Each number is 128 + 24 x the weight over its row's rms, rounded and kept within 0 to 255. Layers, rows and columns count from 0. The size above them is the row's rms in percent of the matrix's.

# layer 5 MLP up, 448x160, rms 0.136, rows 441-447, columns 0-159
size [ 98 100  99 106 103  95 103]
[[ 76 148 156 162  93 109 108 155 117 106 169  91 129 144  95 139 131  98 146 134 133 109 171 124 171 119 123 157 130 132 144 108 128 134 133 138 112 121 103 102 109  91 105 112 125 134 156 159 121 123 143 111 115 124 127  96 128 135  75 113 135 162 170 112 152 137  86 140 158 107  83 144 109  98 185 140  89 134 105 145 135 125 117 164 103 117 113  59 132 154 160 167  78 111 162 118 130 139 163 144 120 112 134 100 130 123 101 162 104 147 146  65 129 133 134 135 155 123 143 100 132 150 105 105 130 118 149 169 142 140 107 139 144 127 103 136 150 103 119 121 103  82 138 102 110 101 134 114 185 121 108 129 141 131 125 115 116 120 116 179]
 [145 103 139 135 129 131 100 165 115 138 114 134  92 116 125 125 135  96 146 134 106 137 108 122 115 129 146  95  91 138 112  92 156 119  87  71 170 151 107 122 157 150 113  87 153 127 121  70 137 127 139 166 132 142 135 134 137  89 140  78 122 109 181 150  81 144 150 151 102 167 147 132 143 150 107  97 168 172 144  88 139 155 134 128 124  97  99  83 167 121 128 123 124 146 111 103 127 115 152 163  99 131 167 115  92 133  96 165 131 141 112  95 105 155 130 112 145 144 110 108  90  99 141 112 137 180 106 102 108 106 141 127 106 165 126  81 134 127 131 107 108  90 119 123 130 119 157 129 113 110 118 106 168 128 151 128 114 109 104  93]
 [175 131 127 126 141 132  79  99 187 146 137 141 166 150 115 103 114 161 121 127 121 100 119 129 110 107 163 182 112 130 133 157 137  80 165 108 158 118 143  72 100 115 173 153 130 122 160 113 139 139 146 106 128 159 127 122 126 167 119  88 103 148 118  96 147  86 167 139 149 123 101 131 133 185 126 113 117  91 147 118 162 129 130 163 120 121 107 125 160 149  86 135 117 112 126 147 140 153 163 130 127 152 117 144 162 158  77 129 143 137 161 133 143 102 168 134 180 128 115 165 120 142 123 102 104 134  99 149 164 132 132 113 110 132 129 156 148 135 164 166 146 128 139 117 132 112 101 123 126  88 111 133  96 157 137 164 161 111 153 124]
 [128 100 154 104  88 166 122 101  98 145 132 156  92 139 146 144 117 118 124 133 126 176 108 168 148 136 136 164 148 103 129 101 161  82 120 114 146  97 175 133 140 128 125 168 160 126 175 100 145  71 120 116 122 106 134 135 138 136 136 114 112 144 149 159 147  91  87 136  97 115 165 149 121 161  99 125  85 167  94 105 116 151 148  86 127 150 115 173 141 106  86 145 144 139 130 126 138 151  97 119  95 104 135 136  87 179  97  95 107 123 127 129 128 130 123 149 159 124 136 177 134 155 143  96 105 119  85 120 126 136 116 102 115 113  90 103  87 134 124 147  88 139 155 182 153 137 108 133 153 134 136 117 133 135 132 117 102 124 122 122]
 [138 126 143 139 135 148  95 176  90 147 116 168 120 132 154 108 168  76 118 189 157 124 121 116 129 199 124 106 116  96 149 134 104 145 182 138 126 138 117 104 100 135 119  94 139 145 146 128 127 105 129 126 131 115 118 144 132  97 142  92  93 133 120 102 156 159 120 123  96 156 109 126 131 146 127 107 134 149  86 125 131 110 131 142 107  81  98 105 126 150 135 109 135 143 103  70 134  97 126 118 160 127 182 138 139 123 172 159  95 142 153 117 127 125 128 145 126 101 118  81 112 133 155 135 154 130 143 133 169 146 122 147 144 145  99 129 121 154 157 200 169 128 106 149 117 126 113 126 139 135 167 131 119 145 158 146 177 103 164 111]
 [137 121 116 103 111 144 160 118 121 137  99 163 130 123 112 137 157 159 161  95  83 163 112 113 149 150 135 116 131 138 136 105 104 186 103 103 138 114 135 132 124 153 104 172 106 122 100 141 116 122 113 156 155 119 120 124 104 117 102 118  91 154  81 127 119 139 122  69 101 136 158 142 124  88 126 143  87  95 106 120 158 147 150 118 114  77 124 163  69 119 168  74 129 151 122 145 145 115 154 159  73 111 132 147 138 136 135 118 102 118 122 165 142  81 130 127 128 155 100 114 136 141 102  93 109 147 105 135 134 139  95 145 125 124 167 124 149 157 176 146 144 106 122 110 166 119 126 108 158 135 123 176  91 107 145 101 159 158 138 139]
 [122  91 138 185 121 130 111 116 134 120 142 113 121 148 118 122 117 210 138 125 128 159 145 138 152 118 150 136 119 116 128 142 132 133 113 152  77 127 101  94 144 117 127 133 135 144 117 112 151 163 147 128 130 105 179  98 135 156 163 104 154 115 138  70 125 114 142 126 132  83 130 187 148  78  88 112 135 101 133 139 134 152 116 101 134 166 110 124 170 154 138 107 115 130 134  82 139 124 155  61 141 132 120 130 150 155 157 111 146 137 104  83 127 105 105 139 102  85 127 164 126 106 124 162 164 113 136 147 133 124 168 134 123 145 150 113  78 123  96 126 124 140 127 127 118 141 117 152 174 143 178 161 100 127 159 127 127 112  97 103]]
# layer 5 MLP down (transposed), 448x160, rms 0.0882, rows 441-447, columns 0-159
size [ 99  97 103 108  97  86 106]
[[ 81 128 146 154 108 152 129 154 130  81 137 120 146 121 136 105 115 147 123 139 170 124 101  66  76 133 109 139 145 133 146 170 127 153 136 115 151 132 125 148 121 124 157 125 119 128 154 151 154 168  86  96 119 138  82  81 129 159  97  88 126 120  71  88 114 110 119 126 133 148 142 134 137 163 123 160 100  91 181 132 111 130 126 115 112 139 103 157 130 100 146 117 122  98 135  74 143 140 135 125 152 108 100 142 131 120 106 133 200  99 110 133  95 147 145 124 146 137 147 103 107 129 106 158  99 168 161 163 118 112 179 165 118 144 141 124 135 147 147 127 161 133 106 176 143 125 106 112 177 123 110 107 130 141 123 128 118 122 140 123]
 [139 134  83 158 121 133 139 129 135 113 130 145 145 144 133 155 138 136  56 175  88 136 128 124 137 176 133 172  91 162  97  98  78 104 126 148 134 146 134 121 140 164  99 107 142 120 134 144 162 127  94 106 149 161  81 124 112 161 117 161  97 179  94 141 136 129  86 142 102 150  95 112 139 103 141 172 116 131 138 135 125 129 134 108 124 127 114 117 110 127 115 155 128 105 102 131 137 167 143 117 132  92 119 113 127 137 107 156 161 187 140 148 133 178 164 117 157 129 113 134 100 156 137 109  91 127 114 116 145 156 161 115 128 158 118 115 118 163 130  99  86 122 163 159 132 146 132 116  87 148 175 145 172  97 137 109 129 129 132 137]
 [152 134 121 131 141 142 137 189 133 147 138 118 113  99 136 132  96 129 126 121 154 149 132 183 112 111 114 159 117 147 160 129 107 160 120 162 160 117  95 140 133 165 155 169 130 155  99 103 117 209 116  89 154 172 132 103  78 136 127 175 154 150 121 118 112 114 119  87 113 136 125 123 113 121 122 128 121 160 119  97  98 115 122 112 129 121 166 113 134  99 155  91 114 125 154 116 100 135 130 123 130 171 142 112 179 129 183 113 122 122 143 105 140 150 131 107 106 114 185 150 119 124 147 175 160 173 136 138 131 140 137 123  80 105 133 139  86 148 132 116 127 136  89  89 111 137 110 126 150 107 144 140 160  87 111 107 124 111 153 121]
 [130 118 136 130 112 170 126 146 138 136 150 111 120 115 136 166 149 120 173 136 143 116 104 122 128 164 124 125 126 139 159 115 144 147 117 113 200 138 133 112 111  96 115 139 120 143  86 121 126 127 155 121 121 112 132 134 206 120  66 167 136 152 156 173 174  98 160 146 110 115 107 145 176 103 159 120  98 126 129 133 137  94 156 104 141 135  99 125 101  69 116 115 104  85 115 115 112 115 105 110 158 111 108 126 127 141  91 159 106 100 128 107  99 105 141 127 126 149 137 128 140 145 126 113 111  59 125 104 114 125  94 117 130 112 116 136 125 128 175  90 102 162 149 164 107 163  88 121 123 129 136 135  81 130 131 111 112 117  83 131]
 [158 117 147 148 127 109 151 116 140 129 143 138 137 139 119 143 122 136 151 188 132  90 117 132 111 145 153 106 147 129 137 104 140 125 113 116 139 165 139  53 141 111 108 141 134 140 156 120 112 177 154 140 100 131 130  96 113  58 122 158  78 121 128 133 129 126 122 121 117 121  99 162  99 112 113 132  87 149  96  93  77 135 101 112  89  87 148 112 100 111 149 159 182 156 114 139 138 137 106 118 129 134 152 142 153 121  98 120 119 120 126  93 126 112 117 139 141 143 133 145 128 130 122 127 142 109 138 146 100 144 163 125 151 168 109 146 132  90 146 123 129 156 135 144 108  45 136 129 167  95 120 111  74 183 127 153 138  88 108 150]
 [107 110  99  93 126 153 107 173 101 103 130 102 148  97 112 117 113 113 136 112 131 165 154 109 148 114 131 148 125 147 135  33 143 126 145 111 101 139  93  93 135 115 154  95 152 110 110 142 109 136 178 132 130 156 123 133 148 115 127 153 118 126 106 131 159 133 148 144 124 133 119 122 132  89  99 123 132  91 114 102 147  99 157  98 106 161 158 139 119 117 166  70 131  70 138 163 144 130 156 136 106 107 108 139 150 139 121 117 130 129 108 169 144  83 100 108 153 132 141 144 117  95 107 121 108 106 126 100 158 134 136 129  96 155  91 156 106 125 127 130 125 106 140 174 149 146 117 111 180  92 163 123 110 128 169 157 118 176 153 110]
 [146 160 104 137 118 158 141 122 122 113 163 170 100 113 100 121 152 125 138 167  92 102 119 120  93  80 162 115 127 142 130 160  99 149 148  88 131 140 138  92 175 125 112 155 121 117 173 123 108 107 103 140 125 123 120 139 137 148 155 113  91  86 118 107 136 143 108 143 151  88 198 113 145 153 120 142 135 103 129 162 169 107 120 156 124 115  87  78 100 117  99 125 106 124 171 137 117 135  77 124 119 134 157 111 144 117  83 146 128 137 152 139 110 160 149 142 124 147 164 169 133 122 141  97  73 114 131  73  92 178 123 112  96 108 119 126 110 109 117 141 147 128 142 138 120 108 123 110 119 100 118 136 139 121 104 135 147  86 136  92]]
# layer 5 MLP gate, 448x160, rms 0.135, rows 442-447, columns 0-159
size [ 99  99 102 105  85 106]
[[105 143 133  89 103 141 145 132 163  86 159 132 110 129 153 147 124 168 141 125 130 155 109 124 152 145 130 128 118 137  85  88 103 132 105 111 116 175 161  90 128 156 109 104 136 126 110 126 151 169 123 183 143 141  89 199 190 161 124 151 110  93 131 121 104  99 151 145 130 117 126 115 145 160 106  86 113 111 180 124 135 131 199 138 127 121 118 121 168 121 131 132 137 113 105 145 151 109 159 111  97 134 182 156 113 125 159 115 126 128 154 104 132 111 134 108 155 125 117 153 191 110 143  96 141 144 150 118  97 145 133 130  91 130 154  86 138 139 133 128  93 120 127 147 149  99 118 150 142 134 140 122  93 139 146 155 114 130 141 154]
 [106 150 121 103 104 180 117  82 113 120 152 119 110 142 152 107  98 157 182 134 156 147  72 130 171 140 130 151 135 121  77 105 155 149 170 127 119 158 114 107 119 139 148 132 117 105 153  75 103 124 150 168 111 112 108 142  79 123 143 120 160 143 134 172 118 152  92 104 119 141 137 164 148 136 144 128 114 135 105 105 129 135 151  97 137 128 155 140 142 147 113 130 117 127 126 101 113  99 123 151 122 111 126 123 117 114 137  96 175 110 138 143 143 158 143 141 126 153 154 136 141 154 105  71 172 164 129 130  89 120 131 102 126  97 144 138 187 102 108 153 116 126 150 127 157 198  88  93 127 139 121 143 120 144 135 139 141  84 135 115]
 [ 95 125  92  90 140 163 132  85 161  92 117 140 103 128 142  97 106  97 159 146 145 164 149 116 139 108 132 138 120  83 150 110 155 136 140 100 151 129 151 106 143 160  99  95 133 125 106 103 129 137  82 160 166 120  83 148 160 132 121 115 130 139 160 112 148 104 151 105  92 158 128 113 146  82 120 111 153 101 126 138 136 129  84 153 100 119 130 115 174  97 135 146 108 158 171 175 123 155  98 148 101 159 152 122 102 148 115 156 102 132 123 117 159 135 156 120  88 169 118 118 158 158 133  82 165 165 119 123 113 117  98 128  80 142 107 125 136 134 164 117 168 136 127 154 107 132 134 145 115 134 100 146  99 133  92 113 102 106 123 104]
 [113 138 166 147 128 108 120 144 115 125 141 105 187 103  93 136 110 153 167 109 133 118 127 133  97  75 155 147 124 125 118 135 127 117 100  84 106 134 117 121 109 133 143 134  96 134  75 120 122 127 143 154 155 104 114 110 113 104 121 120 160 174 114 119 200 118 124 105 167  89 152 127 166  99 112 124  95  96 144 120 125 107 121  71 143 141 123 146 114 144 104 126  87 114 123 156 147 147 141 139 122 132 130 140  93  93 159 136 110 108 125 153 148 128 167 154 130  90 147 110 141  92 138  97  69 136 103 116 162 119 138 127  83 136 116 113 142  75 103 127  98 161 130 123 117 118 157 155 145 135 106 122 109  91  88 126  79 168 132 145]
 [120 163 127 131 166 125 110 187 140 109 127 104 108 146 145  99  97 122  92 113 115 119 155 106 139 103 161 135  98 113 148 118 146  73 138 167 111 140 133 140 126 123 152  88 178 151 159 129 111 187 104 125 129 118 161 129 148 120 134 118 140 107 167 112 121 115 132 174 145 106  56 131 162 139 113 102 181 150 132 149 106 144 107 126 154 138 141  84 125 158 114 159 188 128 125 135 162  99 147 126 120 140 103 127 153 105 134  92 131 118  93  95 125 143 105 145 158 126 180 153 144 108 147 127 133 114 145 123 101  75 154 131  88  94  98 133 143 127  97 128 147 125 118 149 118 136 111 126 125 123 124 125 134 158 132 165  96  97  97 115]
 [121 148 113 159 168  99 172 113 137 132 126 102 126 146 109 113 107 126  95 141 147 117 140 118 163 105 181 136 110  79 157 151  90 111 157 135 120 107 146 145 149  97 125 103 118 124 145 105  90 155 136 142 121 135 154 134 148 110 103 142 149  96 129 127 162 165 160 174  87 137 152 144 147 112 121 147 136 104  87 122 172 115 113 168 149  82  77  74 132 181 111 181 127 110 177 115 134 147 108  94 106 139 140 118 172  94 141 121 155 130 121 116 103 149 127 119 130 115 120 151 133 151 121 108 107 158 132 118 120 130  75 140 123  88 125 155 105 106 112 160 133 111  91 126 121 146  99 151 154 108 150 137 135 112  87 118 144 154 116 114]]